config.toml
n_head = 2
tie_embeddings = "early"
init_std_up = 0.0549
lr = 0.00112
warmup_steps = 200
final_lr_fraction = 0.02
Each number is 500 + 50 x the weight over its row's rms, rounded and kept within 0 to 999. Layers, rows and columns count from 0. Numbers have three digits each. The size before them is the row's rms in percent of the matrix's.

# q: layer 12 attention query, 192x192, rms 0.0629, rows 50-95, columns 0-63
# k: layer 12 attention key, 192x192, rms 0.0605, rows 50-95, columns 0-63
# v: layer 12 attention value, 192x192, rms 0.0698, rows 0-53, columns 0-63
# o: layer 12 attention output (transposed), 192x192, rms 0.0307, rows 0-53, columns 0-63
q50 091:478488544519555541520547547509518599478513557525496484452436544584488556375461552515591502459569448554553544613508419503500559570437639475469497452470581476472431585518542474559517490406545542
k50 106:476548463422516462577583373431421520568453497547469529427513554496590592503564434387463496472529557463417494515559556442530478498563554637463415501583457547501495441463497429518534409483426492
q51 088:493525509437535427459467498421421463520435510525483556506511425414494467565376481468482536496563542514526531531471539469524445474488529624503471482655468539458472542531653517562576521468427529
k51 089:451487511444517474531484448426486476512495526459513463447452400463480474603472432429498548505483582458502576552459489466509516556498557562538497367574442498581554486558553518569552434478458462
q52 103:583532526509524486486481552508475548490488483488466454514599428393459522504455461503453553544538544499532561620584626475510523477549480533585506476556538523412520493563479539516492587528567495
k52 109:506457560549494542461542531494396498514479487586407486514475483557517442582595443484439518377480434480487477585402427510495477503536470491531574519446531538525358522488490563507527385538464524
q53 109:566513498517497583605561454414451476491471565465532411441414552496440590483408582542503438507527414493514538402417505498479515527517409566589547531433584386531462443488469450492454524508462527
k53 113:542515502432503550554528541558508550482475430418489410494442507503566507433459476519413459528484555578452425610489550532598518484552549525423507550513508613455487455495519509516504510459569458
q54 101:456524534525520538481515530442592458457542395433557562450506541478451464482535492415622434563491421594460489512474507452452545565465539476519541579427489441536493540535467486495474547504419468
k54 104:486534562518459497473585571497528550465490469475519450556386486427518521375449498463625484500486517540445478524512493519428503535491501529459425494491512480477568573532480469574546530393469405
q55 100:541492528438577571531548548559546475555588438505497538503446508483546454483536470517513469582447535514431465498450490462492566544422447385433495466498553506520509578468458542499502499530459470
k55 099:545536533435488553520600456512541495616479442403483506527435411500500434470458509514522544531371504472424411566387486530497456541555498407543500547505546596524449573439507502570480506567486389
q56 101:469492449418535488511546486440465588538499436519560511506491489456426553451472590582524516555538482439534521487584484480450504444440505518584502521482669527500523468505367420614549552576556547
k56 102:466429533481463515502585457544504520484499563478481515452542558424417621492502495521524502461474470576409519480526496450484571527509471505497412502427573513512532372490468475602510489528585464
q57 098:535482474517453515478585529489492492555572448477591499546440509508521486503539524429538450508484459461551482533477490437474495513521561509475550468547483425526476564568488509577546519514593534
k57 100:542423579561542479433456472506505472501450485522510483404550480549433498492539490584358523456416494511461485464516428534511481486474538579490470451441526564521485529394456524435487497453440444
q58 102:491524549557528487463458508504412494509486508540422506652562439488435557492479473433460484544560459399498513424559486477474485510548501509566486596403469504521511581559509452481454524631522550
k58 101:512473539578467499481481542488444563528461493609443461558492501445498568513461476491512421516472493525462482508568396489517575507522452444591384543522484466494515479533484397443473545577505566
q59 100:485491534498427474611502499496516512524423524521527418438477559557474469465539495494467406472528495501566454575412590499424465463480401471477546386433546508575427626561445523506488489495474384
k59 097:587504528472361511614511505512540575580459543570542486445532429547452541426495439483563507425562563544466526510495479510527533475565516588538604599440548517370521511441479546515596517465533524
q60 096:403417400443413496518495588520581595495500471357543391482540433584552529527512497503466524523436556497490420437428499509545446521477446468459434543391451416502471444507476555510452452459496570
k60 098:547590477476477571511502539512514485506465485398540509556481577584484522494388511642440563509526481502473493467556595459432543475472533462450518521489525446448524467453524482493553612484403542
q61 102:467565475520445640557431481540476504521503570493573561450474616471497514460487462572497453508503471461591537506536540510546520458513517543566503507478490552516478483584521539527511536596513540
k61 109:504463446509472495515471510512497496548437467531503471464462575487498533374406464522585457468588560619524629512522536510556499430488514492509476535555498498520469592584461495578590476501486454
q62 107:528477469515512503478499583522505460485497469612512530524498460616489488515546556476518564527431429501489542560520503457501544449475495460538492545438517464504453477481491551457510478486523549
k62 097:498488490533551478503407457504536487540492466563585420448542462559478548493513474480552563463458524477461455501479535423400613452481503494565518541568487584564544475514461565533491504510421483
q63 101:518479475495540494527468566580499524555453398463443443478491519573552474500627479454417500495478521523427472525547516445495425528453534486572465599486587476448499573435544448483482586534548482
k63 101:525534521479473434488463514512501553482579563461525518548573534512500500525419471579549527539594522492540509457549473448533555535499478468508542551398473499528503490476510486491580453466457527
q64 095:576527448512378404505453520495550568486443463508488505526514467476389474551505420507530465483488485513502497478550510424484531458553496456402498503511455481404440516406459511532489470564477506
k64 095:549572419567439510590391504501470545449539560494497489465452462460398495471500485493526494426530469545507399527491507515419590492425499374473450550487456475465429522404474472545481496447520501
q65 100:486475561464483500588592488546471499464447522498438604448625521507539531456458530353576515556458492474432486499463578465499481479425514481558459550413515605497578531578480527483531395593493473
k65 095:500386542512414581452443469549433472420409496475468465516509570512508470567533553405472509462429473431421507558553592546505415466373538490451482575486546546490480519567427507529477469644571578
q66 104:539479492480372559490511484592450559478510581490441467451551464574534455427464476518451413551568416526477507456522425535404510398429526439481480460532508478515429538438511405501592521449558581
k66 109:472508489490445565555559430612549509539590561479495473473641552458452471466510462561502439548540501481464524451490465466518515413458504447453509552453447491443462444482560391529521428451515452
q67 096:456478519488407427509562549511498539491465392507441477504550509488586439487632448447451491494459467565489562461448496448520476599433515533496512518426501467607540469451455474508553509497430447
k67 103:459549557439492622473492483512503485443431459484537460469512514433554562572541513474560581454515455454406488488490379486486521449549521517518508410548501472483588563422538548525461575517403457
q68 094:534483496483440600535533470486606411588504540570490504455506539561473462478546503479519569496526528467524502462420457453518454453414629421488504496521522470494501493541529527483582504469390449
k68 105:541472471571504517598549428556532479587513494458543494498519557454440430507519472475535469542464468478473420518520556547508483443418561494574557501555490517457425468543529467513508563569432470
q69 093:502477469481572632500532475566587507508623492424505500317466507566459577482505460610539470449506502545504540455388510496444508528438488544498499359437566458484479547545443483548521482513506495
k69 102:520415517471527455446507460543512542561382559497502497578574514412564439459474487509448476539553507483491470497530564471557434453532519597501493554562476542367494479485509536561479535438393458
q70 100:581439499556496432499480531486497527542455459503628415447520569470425460566540418424546483473520474511460605524489594476469549517510432487503386471483496544552515468567441487435462565467511574
k70 096:530616468505537552488452500559503496579463527539484508511564598506457476463542605518479471466592479441485502461473517477498461500510521638468516513458396579555479497470513558477507495512474544
q71 107:583513543594506402435489387602523438520482453497525468496452391453512487526585395436453560437491497375454521557466535435457427488507583467482505453549527450498503543590477508533571497507536458
k71 102:492482530507475400451495475487456581548436591587520490492471447592502520448485558486470530515548443456549450621452373476396506536509514416524486483590447521497467470448570484471480538461500507
q72 103:442459540450484546517481422480451432529406478511562513527529471493491613491487476431526569538412510545507522485432435628514490427468544559569486531520447508439417426379554522485535542559431491
k72 097:471534502452467463479503453451498487496493476526557482546440516442479434462494476487617397523500618467502503455374490587514582539473601459568483423557517428475532513479549535500439531567495531
q73 100:494557531401526540489470460480569534528552531455462493515485547465490455498568492489518495506459484523447448376454529511391502550511499529585471590547488506568507477583559558496488566547517554
k73 101:412520507494541521529496485545504521480553559464469488562521424468551511509509447542489479454476484533462493462450438496425517520526448476524504608533518437501531610574506498556480593514532460
q74 091:523440508487536440523444435440511489482520526410540440496525456619558523465641560462526546515630527429516492465586603543503547546490556422424486439515440414497443493506592490412523526447583508
k74 103:468500521487428385507538490489436530510479503459513433533556411544555448514569602488496517551563539440477611521514581499464495572609543423459602411489481520503554460479569534396516501452545521
q75 096:543495469419614491483472579528548515538460536601453513570529584479433527551595567524553481431520465491544494601512496402554473459540546492398522550450432499467528532561473461445465522438448479
k75 096:491574535571402465523566524553444483452578487500493556514512481508476457447462422499467561525484608536518494499475592582539535542447531491521441450614583475606406511438492559545474589473499491
q76 098:570502492416584490562436358447455508420457493477501511543524592515531451516559503509491455529533492500496455580463482443454409520477547516482508494511510448627471513598514505446442544470581581
k76 104:526427513543410488543488499612572503542433501528464375496454524541492589557478581445383558522522381499513608560522507514558512450437449457460541500514532494506461518489413512530452521509474547
q77 102:496464501520478467502481545550383537479457601564450523578560505434459416527524473518515620498524502480542542503538480467546434495565493493476490480551524542445553459449579406505540521529544515
k77 097:414493567496550511514424547427457538484443544453463549525508527551527450538528470518485491497469433453488539511471388534517478503503559482475490461545511510604474497495481556475566484392608526
q78 102:415588461589556557499483512493512338562449649505446534558476480500504491567588457512534428476448470475495488498478505526411469488481464420466524439446573520457550467548451567467459478422516496
k78 101:586482463574530477496534505492430539451430494529513573556531464513503490479589385505522487504373426539413480516519493470395537458563503502540500418483585501460500417494523621444468486381454457
q79 103:443482534505462482409526482452544614497496499460662508484566446413477433467568518429490449360481488520559546410540544536572529602362444433536498536528394540461566460573499468571464532429478464
k79 101:459410483526504416508591394415541572516444496474518520496527507438508511447540531407476496443512498486453497454510407552605527582515509520513531487485359503433549521543472455554559487426525452
q80 092:563486530468585555493460519482467514518500532536559390522457402366554387544519565508402461584462461535478548517498471422458507564545436530435474506579575512549518424558499532488504560573578421
k80 107:486420537467509546478480493610416460382510490598426496521464447456610444562537481511477527578555528375520482535488471478527424527596512423514447517523564530532466481534494563532491451534480514
q81 092:578554471462494540512499639522451468533502473445529471525538464448433493458458425413547563495550455463453480502555447459515431508541497491547427626489494519433510487616503502554546457473490455
k81 096:553519515541586550525470532453518534421405445365518522481488491454404497569449502361484504505494492493461550515474456434492461563479513451471544458464418516582388480667589478460480515635477420
q82 103:501549494505456555524490503536464496561473406484472504535473633562502586524474457469553571494540477451535519499413465484495504430627451528556484418431515535539547555573443522484465444530543518
k82 104:468499494399530513437418470503506439491546511428449479523500472470477371557523511534490407467509500598547506449519474450576455530484444458477419553528511524506445456562493531432544495631394474
q83 094:541485490573452523450538534492430478444610538436417487509503442498506469607471448438591510534399582483478522500498506467495545514555451533408471508463526449490568388452420543561509516486492419
k83 100:534534521434553436566527475504539601504461450538489485495571544527496555431495506588454545448562452623510520501512471483529471486485601430566545479514498500496506558532522490410465460487521529
q84 101:455430493474514542551513484567452506550405580567437439536489438519639432488500521484489529482535544496568561471425470486585485500458480429474468496508539522611405434477534460440449487503459436
k84 104:500504477407518507617476507491491419610449590562491517455567425445630476447474470543467549524502536460553468475510550441545534477434484467521469585479560552567435492532527520526511512506494435
q85 101:490440496525489481586575508567493503530501490471549516426536454435541533511521520550553541547482507567542481440427641401474518507502500495575429547473570512504382571449491530507552456496512460
k85 102:463486513466487664466543471523421626460515522514599485451559436476603501527582563552397443541520498530440483466484530465547435482486498512522479500505502533429515578498537488510489383568588495
q86 108:575532485464464499475500565550544508467519503446472518469586524516585500495418434524555516528469585502446473565503568481508549532572410494509503420469541510515533573469444539477494586523469456
k86 107:535490458403512508473533558480654513402581445527461552528564516537579505614478551555587447540457490516515489545516487461463423508535507479521576463464518533456539551483508560536562549530410527
q87 102:525525443526498488412532597533496532544541542450474546496505456467482568485449428417501452394459496434475515552457536466539457496538479468459493526561452458496535529506540528532511499468522507
k87 104:496517567479556513547464379422493498494534470559449451463507569517509482423504550492508547586506583485547513476520496506472483458494502453563566539591417527597546513518513541498456514568515538
q88 097:495521521430485575520463603512495474512449536527605565430456466589467457446440536484547455460587519441522463557497462537560557622560480514530479571508491574530528470429551480475491518460522521
k88 110:443415447509518438527522415564555518466491500612453525537448595559538519549548523462456542490514621445469493475496563476522462528523494526416430518577577566445536489527349500528473524544457535
q89 100:522453508458434534491526439516555496622559439519545505563526474527461597493540600509568521516524478575475542502521497521509558492467575494528476472510379443514494547451510488418452461547512596
k89 099:533604504481504502488512477534555528620573530575511498617534468458472460510555508563549557488511457504519583460429588508495568552452543564479463480487417526456422557461505438435471483551534469
q90 105:402543430464452486445560457589507581532474592534390463456531471515489554479511529502462552531537621410492605512434389512562498450502552509456479417600441459519447453532434562492535440467393543
k90 109:498429604534543529538497517483557430485489448458481542536478508536419427563458518458530486480556436542594496440511593538473464498413341418446449508454570531511555527410518449492463525526497470
q91 103:441534453432470525483563558487498460535524509455493554376503533458460573441469550508498462438618506401450484428503502464585478466492588528478548494473519435536416565458457638452488486484531611
k91 110:435471447484454470433507570522468449580533420442563518459615481490531484494450484483545475517521512408505484416502597423507501387481544563499502500414462495449419522465482537505542519457464583
q92 099:397549526509501468576565547471497460487426546561481494540569527451476511535564516475477625530494474549462490523447508564543496414527439603560593505504539587477511585524478443575510535485419547
k92 108:629513500479520564454467412479436538484491414469573491445420468524575443518523527478475422460515440434623464405503529493480478498637522422466457523524474453499441519475521595456519434500496516
q93 090:485566520499504536451527541555480549443522557546516413529545476531522424477447456495460432531557453474437483457467505415523549424489449565533430461562557503538559490516508484429441514549485433
k93 089:520551513450548521525551507519499531488573517428593405465547455558489465576400462462507510457517512533540426544541454381573518433559415541548537506563513541495472430474504497470457393452507452
q94 104:480480560466490447520537475507508489425516570545489466583384451500551522497553400529406434513544553566446458518491535434540499585478524487538502617515497483464441529554543462487508403494479489
k94 106:557530583444514529516472528545433462534479532523541468488471439602550529505563535483525574498497482404538507556540436466500389548461385550508465478516506427527581492525422482516562437431514602
q95 103:479479487503464498504523519474461447480486500473503553466589448446422442567432472529414448476435574468570544511587605514504561463513471560489553521563532515511492475530610527560450533541582476
k95 104:550423510531538520432466508526465450527526436428434483577559499575502575497556506549459527563555450507500466414462467468503463557469527500561483529506470425592528483465558499390490450442523502
v0 100:458452519525528448478565434537489527568482493586553601521493556555488499513499559423386414448594469450494456551521475519517509445470498556426403512400481523460403514488447565432518476402561457
o0 103:582581527493562549511501537509531440433543509541433455468415470481486553498517476579611568527464476556547504390473551559507553564519602494575532537602429531513501486568535437516502545535397524
v1 100:479445538505466432510588454402490524500533523575566421471453532449554497587471410596470520521482487471564450584515429502453495671494537494425492482551483447543561508497503500538477544514560503
o1 105:532575429538545632514462446566474469500475517479451498538554500508575543528534517539485553501473533368515531431528552474536475374503513577584434470497493584535520517544447515431466455494516546
v2 100:467457494508461560442459479594586608417550427524586483480435468525554496390501453448520531512432460617522509539570512550471485455439457500494506503500516469451562409382487493480490566485544500
o2 098:518499496438428440539469483441417453539478445570518579548468552520622447439448541518565471470538466415565486496487427463458564509494538465476436477559521484465505601556486509523503513478457495
v3 106:469458545567467509555653569490499496540525445478614550454521487475487457464481535491439429504461557567473593462510585558411416522446442582536522536505527549480477496514453489476595511481578434
o3 106:519514404442583521523370396514490490414539521523423516529410663525468565526529466527600550547501535467505429506430470528567524455516548469438502482464436406485442534517543415399431498539441530
v4 096:492486466582521527464501548507468531451518469529531469376389500586538528493432463517487536505467525540521489452537486558520522439490473481510479444513537479372424484486515426583492586435585550
o4 102:404551548460565457527541491455450448451550534476453500559554560499385475462563466487528435620572518453466490495486519491467466578512522531521434411512459494534520565526550528372470398487469598
v5 101:496520529539568450498545388464423486508491532484480529447498506551452511550527488532531509486531467520435422492467438616494462539480482413433557467491457563469518624565521479617462434514509523
o5 103:513414543454403527521437620543537404484498451577565471530438466471536488527495590437488427517460490502527527497447521477512505515485401496552434408502557462481467451438486561458530552565520523
v6 100:511466533510599542518538528452505449475491607512660514457435534459528480503451476439546497524423487489507436546481506522521485573482474462426448521465557538475460519500448541480506448469552449
o6 100:508416525477397445542528565561503506484465495565377551526543498449476440454593455591461516491471475546504479418514507469495608499496536514584464456493464491580542520459526424573494496491523468
v7 093:543475566410492574484538495470535495482407517532568576517458528507515492484524454445509514464522563585511479470464457578524567526533610505484602498418559580586440509492449501405558394494490545
o7 094:515483520493500393496539475508418499554527510569471468505529443502559501466405530484469478497624518482440527544508537442528442463528429476522439608580457515532497520482548373561487628597521527
v8 107:427500571507546518522407535534535567517510511451521495403432499527511526470551506522490549512436542550657367572568465532512514457583430459596463474468527444535491499503462505573483473407533437
o8 107:529451502550526614513523499478481557490442513479574421589489539523495483517481422473511484501522447512498569410498531431495518554458509512429552430500495432472409483566486553402444458478456480
v9 105:518533424522466445478473461462490449419389486602490515442559523417447529460555499488470519510571474447538503497459495512482514572538472592434548549468442456490544442486497574465513547431556566
o9 100:469475485432529503519532531463574521575536544431498539565508415576569451488507582494598451503545455499410554467458464496454553472475515403521503487459534489550469491504503459557475453520474510
v10 098:487446576433429555450538485417495510491457479526524523410577423523434487474479455568584421527496514594498459440544470523423493515606435522523502464557415510490493517523522572585438491428483475
o10 111:522456437540577514582555560563517596447611431526438518541479638561597460556465525475421534533488504495457502478509578491487561509489438537502514510587507475480509562524456486463441392605520481
v11 099:498535484554477455475515522502469546552458508506566511424476431521529568476548474549345513433529571547571560515609431563503549460501563457474500548598527489477485500553435465438531533510528437
o11 102:531533531442509484499517371466554509423534412516415508591494529448422455556520448473537529531484418464425468527409525463459534479577517577527461500574507542499472504486549487645501552501542505
v12 107:512465547545550516467526594550511549405467551371468494501476529451454459484528454509467521606404506530585481398529581500513587529506450479450524576519535522466425478562495475539496408427461351
o12 115:465440538455508531500521502451471519555523485529530467503548471528452560582446448443512535454569568440430427471542481513590409469450451521548487476393527570525495549477572517504514468475477611
v13 089:453457578525578530582509622508403450512490584482561522468533511428488424457488429486415363489438509561554484487546449605537555535488382502555426511448507486512548477501507485513537487561484480
o13 103:479456499457459547445540505457641507581537553445388511493472527551583587501539450467602561425424553558452452497441541491485493445511502445437463524508509481487459455446487512461533499480491502
v14 105:522490488552423439529432562497603511516500438418542442571410534430461505477473558510463476525562520476405554505488542495483525558405546620476568500493536521542491427525549477510541530604461553
o14 094:516479522448555499414510476501421481444559609545470483403548443468515479541522516435548509490557507431551526538500494452487479458583564443547395451524468458509649586571511535434554481499496498
v15 107:435571487510553545506485520507512486511440472512568565527437593481477525469471459544514451476586511453485534491518520428476522500504548448519482518435504541531537454433481541503514616563478446
o15 098:576449537523422426512511509535506493482515565482481473503521499575506465517589547452533494513443484557448415472434436644459577466504465474505500487503451498514468552534454407487510414462453516
v16 104:473537421476596432470507546492418563401474536475519430473456443472538531448481545512484523490472390493534396540447453522500493543414562503580530480495457448362424419531480446538525541491500460
o16 099:602433562425431517473461507497521485592535476570442595534466486508501458518537497531519484518508562494528562471427417441472463525525436532472615499436532440607464523451484522429505443466436583
v17 102:490430501498611463526444517445555544526485449574510433540534510422460496532494575532535594472463514505487527540515422449594457532505460404495553574513522418465473426482485602450632449514640480
o17 106:524552440485492529445482461520435462430471535515450541526478498529546539511589380468461440506494520491448524469560559544490462522487495551496479505497508518549495560523572526439357629544494431
v18 096:502647462516428458515561467438485500533469507509423512579483503497504454581563575483469512483501517413482556522468517496585473442489465450495584529485450568566496439532462508532532588478471577
o18 103:446464564537573475394490501538545519515514517517540479487515463421472505494441512522453461507421522520525437467569395539423521459491502509455386480463558411452498516492510553457504425499477449
v19 097:576452504516470525526520512546524505525567536443460436491550542610611551499513548433482397414549537499493600537466573528546495451453464592344539518533583577534432578504542466507431563478508469
o19 099:548553542502518522522493497568519483424544439411481394558457446501425530535546417524522566577445466458574456434577500527436469524592493539590510475438370528501532505524547519480558478541472561
v20 105:511481545471464473589511531546456531468502542502548468469481448466530435496563564482524595444413385465554486587586476530423478454473437461544579525455475501482469532513566468483502479528488497
o20 107:406460458502549516512503503536502541552512456459482532432540526526507574513438465553508558563596644603435500380490570527585572544592441520509469477475488517487455484524453524472398441498512474
v21 104:477479557562382517473528571595551505491439503492535444422529477455494560471509550543444557459478500460584437474615463537521519473468466509531444503507574555426576456424435602499518442507572513
o21 114:475537478461572451514502530518458563568528536529436552456490628582431468539422471475613527492528505554454526419541584503497478579571480572416501538478552422513423506548548458487495445525481492
v22 109:509480562468511569482509457551408534503546552510486406347432480445581460366490526459480537426429501515514414488531479578586495463461491536506476435531485489513467488487528538437522464434435467
o22 101:491478517527558539509501438478513477439544474526636570508509516561452504605507444537535503582475496473491533538496526477482548482502582487561508442420534440533543539618513408527501555536558482
v23 099:438526555554506475447536566475562434559450403475497507553522530471510541523534571490431462515526413505560511466410489553497508539547553555642573464425494479450405431564446564556490519460517490
o23 108:517483447470419584554468525519485630552531517471518506414479552518412541433425514550536517537460541458506479526603454535538495424370411472420526526544461486532561429435414415545487461610436531
v24 103:534483461535515559481498539600473512585453445503575346438515526498560563491518483450571469547487475498446540502464477561428575527509453510489537526564524516491527504435396550576570492573457440
o24 102:369571550427540509500503541390551479411510673506552572543408468451511462506458448532467562479434520524543469462470545526523433560494552533545411446462475471468523507491562482452483542500566593
v25 098:455471531461489554507464471590516538533503514493474584471498492539612376460562427589461468610473481506522540481549496517484515514522502396519578469560484436475473533599480543500477448488435458
o25 092:486539493519525448453539506466496433476534441472518520452479615507481535556418549514568526428531583503455441464482552419514495472539370523479439456468443467540561518453609471448516540527445492
v26 097:547400508471543481499615623474548549510442569548522530487476455442551530394498404501440515512413494445451456579564507564443511562605580394515555525524670527502489518422469524516536493491449479
o26 113:370494509535469583543376465531473530497492502462548401410539547545459445561525493486517509514531448619507556473506468502486485474501444564531468391497397373550459459588527448433495462444496463
v27 103:471519473489545450492533464479484448471465483462449492555523489526441545554548470421522426537546536499460565644474639492535508511490503576480495552508388442496515499429483496552435532531500430
o27 103:527528583554470517430387551524480487513513554521524483457525483496519434432466477591530521388528459474530520422504487484499450417526425472464478448527624551485529453493521478525565520528466570
v28 093:505530500513386443459499561552546597506500432433503440508516487524368520561460452485534471495450512481495518387527530519516598495500464371464534460537530472478424565617525564506480544468489429
o28 102:498497501569600470562510555480510398454436505538459473482406531460545527552524431615542494551513587471528446574531507556457485531509492603429467461504481481577370518387594470459448424495437481
v29 116:588560479480435531469520541481470456517489519478451531649534515427499470512491452506530450536608533540448574481410572435462477476388655499487547479546379553468578533457598501431520441513464490
o29 109:454538521536505388541464509524493510483492494426496468442470489486495434450458562499504494401444442440498498519580435516493518423497418431418424445511556491480518451432485554593514453552524526
v30 112:453448546511414568510476512547478534456594528574609495443458421529473520452509511416495533460516421488497416575591483591416420470580453494532467515524568477514558541476478508479492433454582552
o30 110:507568441496557466482478494436535433425404570499478447552531528481526490495530570514540536564483402505466518435444577475539580513393551553496530554438474458458435492425526473538508434492459515
v31 097:599502505555536475490502481588482571490469520449501462523474512457438451492579493502612545561529547424422569471410491492471588559556563533363439520449591460585539497466491546527603522465534487
o31 090:427454554471424466498545556441472510531443449432426467466518508534498491434382512512517518513452484510607537463558487391491446510486438441597540589487511577480401593469449419428402470574486413
v32 107:522428493539490474509504584540451474520519528508541567426400474534456533555487539510580588464395491451516465494479529525497443457567433523522502504537527417598534488514461460529463505435551508
o32 104:426576467460427564554463517473522556524499458433471466521560556466490557476556493506557438561565453554455475445496493495560422514485457546447489446501509493508383532547595548519465503465501556
v33 098:464434547525437546539454472444537480472522507469468505440511509443490461415452434540559491530597558561538580532419473533571390483523487554527474516597431522412463521543509482442477429502482554
o33 098:472556464468539515549529472495536495499495538471529555572455452574526507561538473460498549570467469509509427455586489485507595480512592460498550514450449509500596520510493481508536568549507411
v34 099:472552500522596469484412557557457508461478568487397467459523474497440470491430478530397470482480422542482559465430520407547454507479500559500577523507443549452437567438491526491508579497451507
o34 095:522503513582391466412480447385501464542504434445472601550477493521553487426510531486504485444519497480518460510606517593527492454566506464421373560542607429485602472457472487478479496530557533
v35 097:520571468556615473587509518576499533579462615562529529495563486510601520539530520428527499462549536451489528489444488589551511529607553547540462563439446423530507489379514511552552461540498582
o35 106:577418500413484499419528500480524534467495549496487527506550587512514443382537540495488530526550443525437488492452507483446521491510411477474495403504539575467495565603427507433463509529611504
v36 098:525574418455511505540468484443504536523419563509468484567510573505489536450568513530465364596485456495397564555495513531549473464499523572410466524457547492424461465583519516452507479544456483
o36 096:451441516576464562469503590540455480506576456457516508493536528478465462568500511525538501415442488508489429487597565421475493563482438426589451494414513481484513491404516477540558530496487419
v37 095:541496399482470501465470518492423508516466500507468577478573495470403596548457477484459540432531460535447503547467534412494489418477439517492534603514472549580638396512498597486504496515563525
o37 097:405481573457487513610522463537532500543497452504534514547503475514595429509529500500493443560500513457563424516536494612512535542581548463585497533496508507464441506468485435458520540497469486
v38 107:457486555535377429468516493435465471505527422482471531492463431476496541417480555577481506478492443523491451524563533527470585457488384572583513537487594582469501464526498478586587478510534447
o38 112:525517459546589611559475558512503491494534508516484512456565587546537487520463438482532507535484556458471497425518468565408482508493525512456510449474429398586509509531539488507426412504568464
v39 105:579489536490526469503478548532536542575550540548443539398545581523532517579543398490602524535406410479549482569582444440426454388465554480537448432592517454570454506460462564474506458523527456
o39 104:379469481488434520476540480448481570398537448411574459596423558497484509440510559482434452474578627469438493445393483519437554600527515527474435489503385480458471482487521447538500511506471543
v40 107:483608401449472479479464436497466473556475469523433534518537529495502420499491549478474504498613463506448505523435525414448502511389498469489545474477570461512541494535507505472499453459516480
o40 103:509471471522475448517487508482498532464494516454500496514471524440463549441525583507442430454433463403513489547558430525508497478569518493513502499549463510557520453494438486504467558554472549
v41 118:554448467449552446465507461483471418510541511407479506598429565459471529650466518516497451504599569404490557500387476458553454512507582486496582509456460520476518519511450530487485514618421485
o41 107:534564570519397449522488489473498612469405474549522525406454448440511433376474633498424507460460433442502511574551501525450512507394494475517455480483535556535489483454514449613468514426500463
v42 108:565555511555454622433490556563458528541478513515564504454532541603552457469540400432518575432481566554463440552545338544420428515544466571535446502531638479483482529478514412553407504449573535
o42 099:384398510430463419447507420506436472556555559477456450504448462436445488399499543495565537568513452488480548412517564415504537514463421541501449475498435447464473460601524543539510498469414508
v43 102:479425424407506526450481565589520410576528407535469502562544526502497529503433549467605387470589530471512543519457472468408572495508540581482661502515493578426474517458596510513470528516493580
o43 098:506487619586484511512480447441392522416469475501493539578432509511554514549557453585434507598467453569564548492503526455509396523494449423537388505471562428555492573471416425464539508464485433
v44 102:534543417470435593549606498528442628494404484552548550505513546486535490507511483569553456476501529516432477500495518517483511503469372474557434518518674487536467449448451516526497457452505566
o44 095:417559585531515523469460570564492439475576508533470507571579459514447438447471504484421549543539478528517476536486475489528517475510632515450499552502428526522650495535466427464523476544491492
v45 107:482450542465539572512571535510522434543556416505428438548405461462450409402443398510522538451548523506526465504542502481404425565430435551448436472424468454496464550508548493587354518502526524
o45 100:538559480429517477540506447504481487395451507541604534472547526507570535542491570512517477541512539528528424499374426482527551461440442421584549530534384475435514487503509497476612598439479466
v46 100:545483461482419505529554576451551387468554468435499504562587476511538462550538565559534507484472460486459586533460549419508498477389463565488502479459473540567510425490577515534427501534452446
o46 102:463510561446619530475487459485526537436448423562502532521518560466510509525443509552434350508565535420519515510520402510531447444576444502433496506461483495582516528511501532504537475558513558
v47 122:511514491484529471465451470509485441474525477388490509571530585494556454597485536499500390592545536537551489519437487508539560540516544423481546464447383519523503465479535494550463487503412541
o47 106:563455447495398511548572539513552560541465508511528566456503398481478427525477485497481506399462604492487519513463503447467538535417446515474471449573645573478442482502438538525516529520437582
v48 100:525507449425472524601454515543585592536440461458506455454468575514533543541566530455541504408564430525480538594504538450453522460551556535519483439439442506487460581451523517479500545497585480
o48 091:526475456583517565423560412427473485462638525565474494548413488425433464450480438557548554564402532472499573447516525520549476538337473506464460436527558447459460484515451507507513512551427563
v49 110:491474526432521564553479452458533502567511513557561528370520449408459512420464418509504548586475566488550575538618445527425528519507528459482545440553577487411548517498524515519493529417597477
o49 094:451445447555528473420524498474364475392489567473426500522462583548503578444573560435455460479503443496361387385481525473618508479516471472516463570504460454519498441474500507470426496490498506
v50 104:457459474494501494532520512565431402489448439478486489485500454547559539423557572564525481467439536426464466511570524523598459416531543559476500522430501576478435559517525500556413499410498434
o50 107:512417557507476528456463495482564535533558504394488465459476576478476522552452400460573459559569522627425465524447534454443583566536518450469541412475466438492508461583531497486615469570483465
v51 108:450475580460466457577451487507454626517507549542449447462530417492663453510608511553483458574383496479509507546602524568458537558501451459484485484469523448497443437483403565477423514542519443
o51 094:485509533486610461378491441483507502416551426408519525496478539486468534494498400523513508453629535510525493477498495474532466481569518537538555537539557613489479534460548443473539415449462509
v52 101:473535495499510520432600482497442558520527536427534575530621552510580526504531546458486485490553516486535480440485436494505534470464538408425470599529475542481493497387557541499438516613448492
o52 103:491581463461452448500402523496424456533395528564435463449436524531468509488429474517500520500541481531500425562512573509581459465418468487495503504428527532481534489505456430567527485405449514
v53 104:497454453572503509527480558417351560574464477538519503457515474551497534526552512468464575577435409476460484375418444528425429478465402520447494399412483532442540509494508500546537452537579525
o53 098:554502500482511563541519524567591430537457492510476479544476528414513515430464496528588378582506509436549488511584502481576543473555503512485509572493512414517413520536524538534548503447454478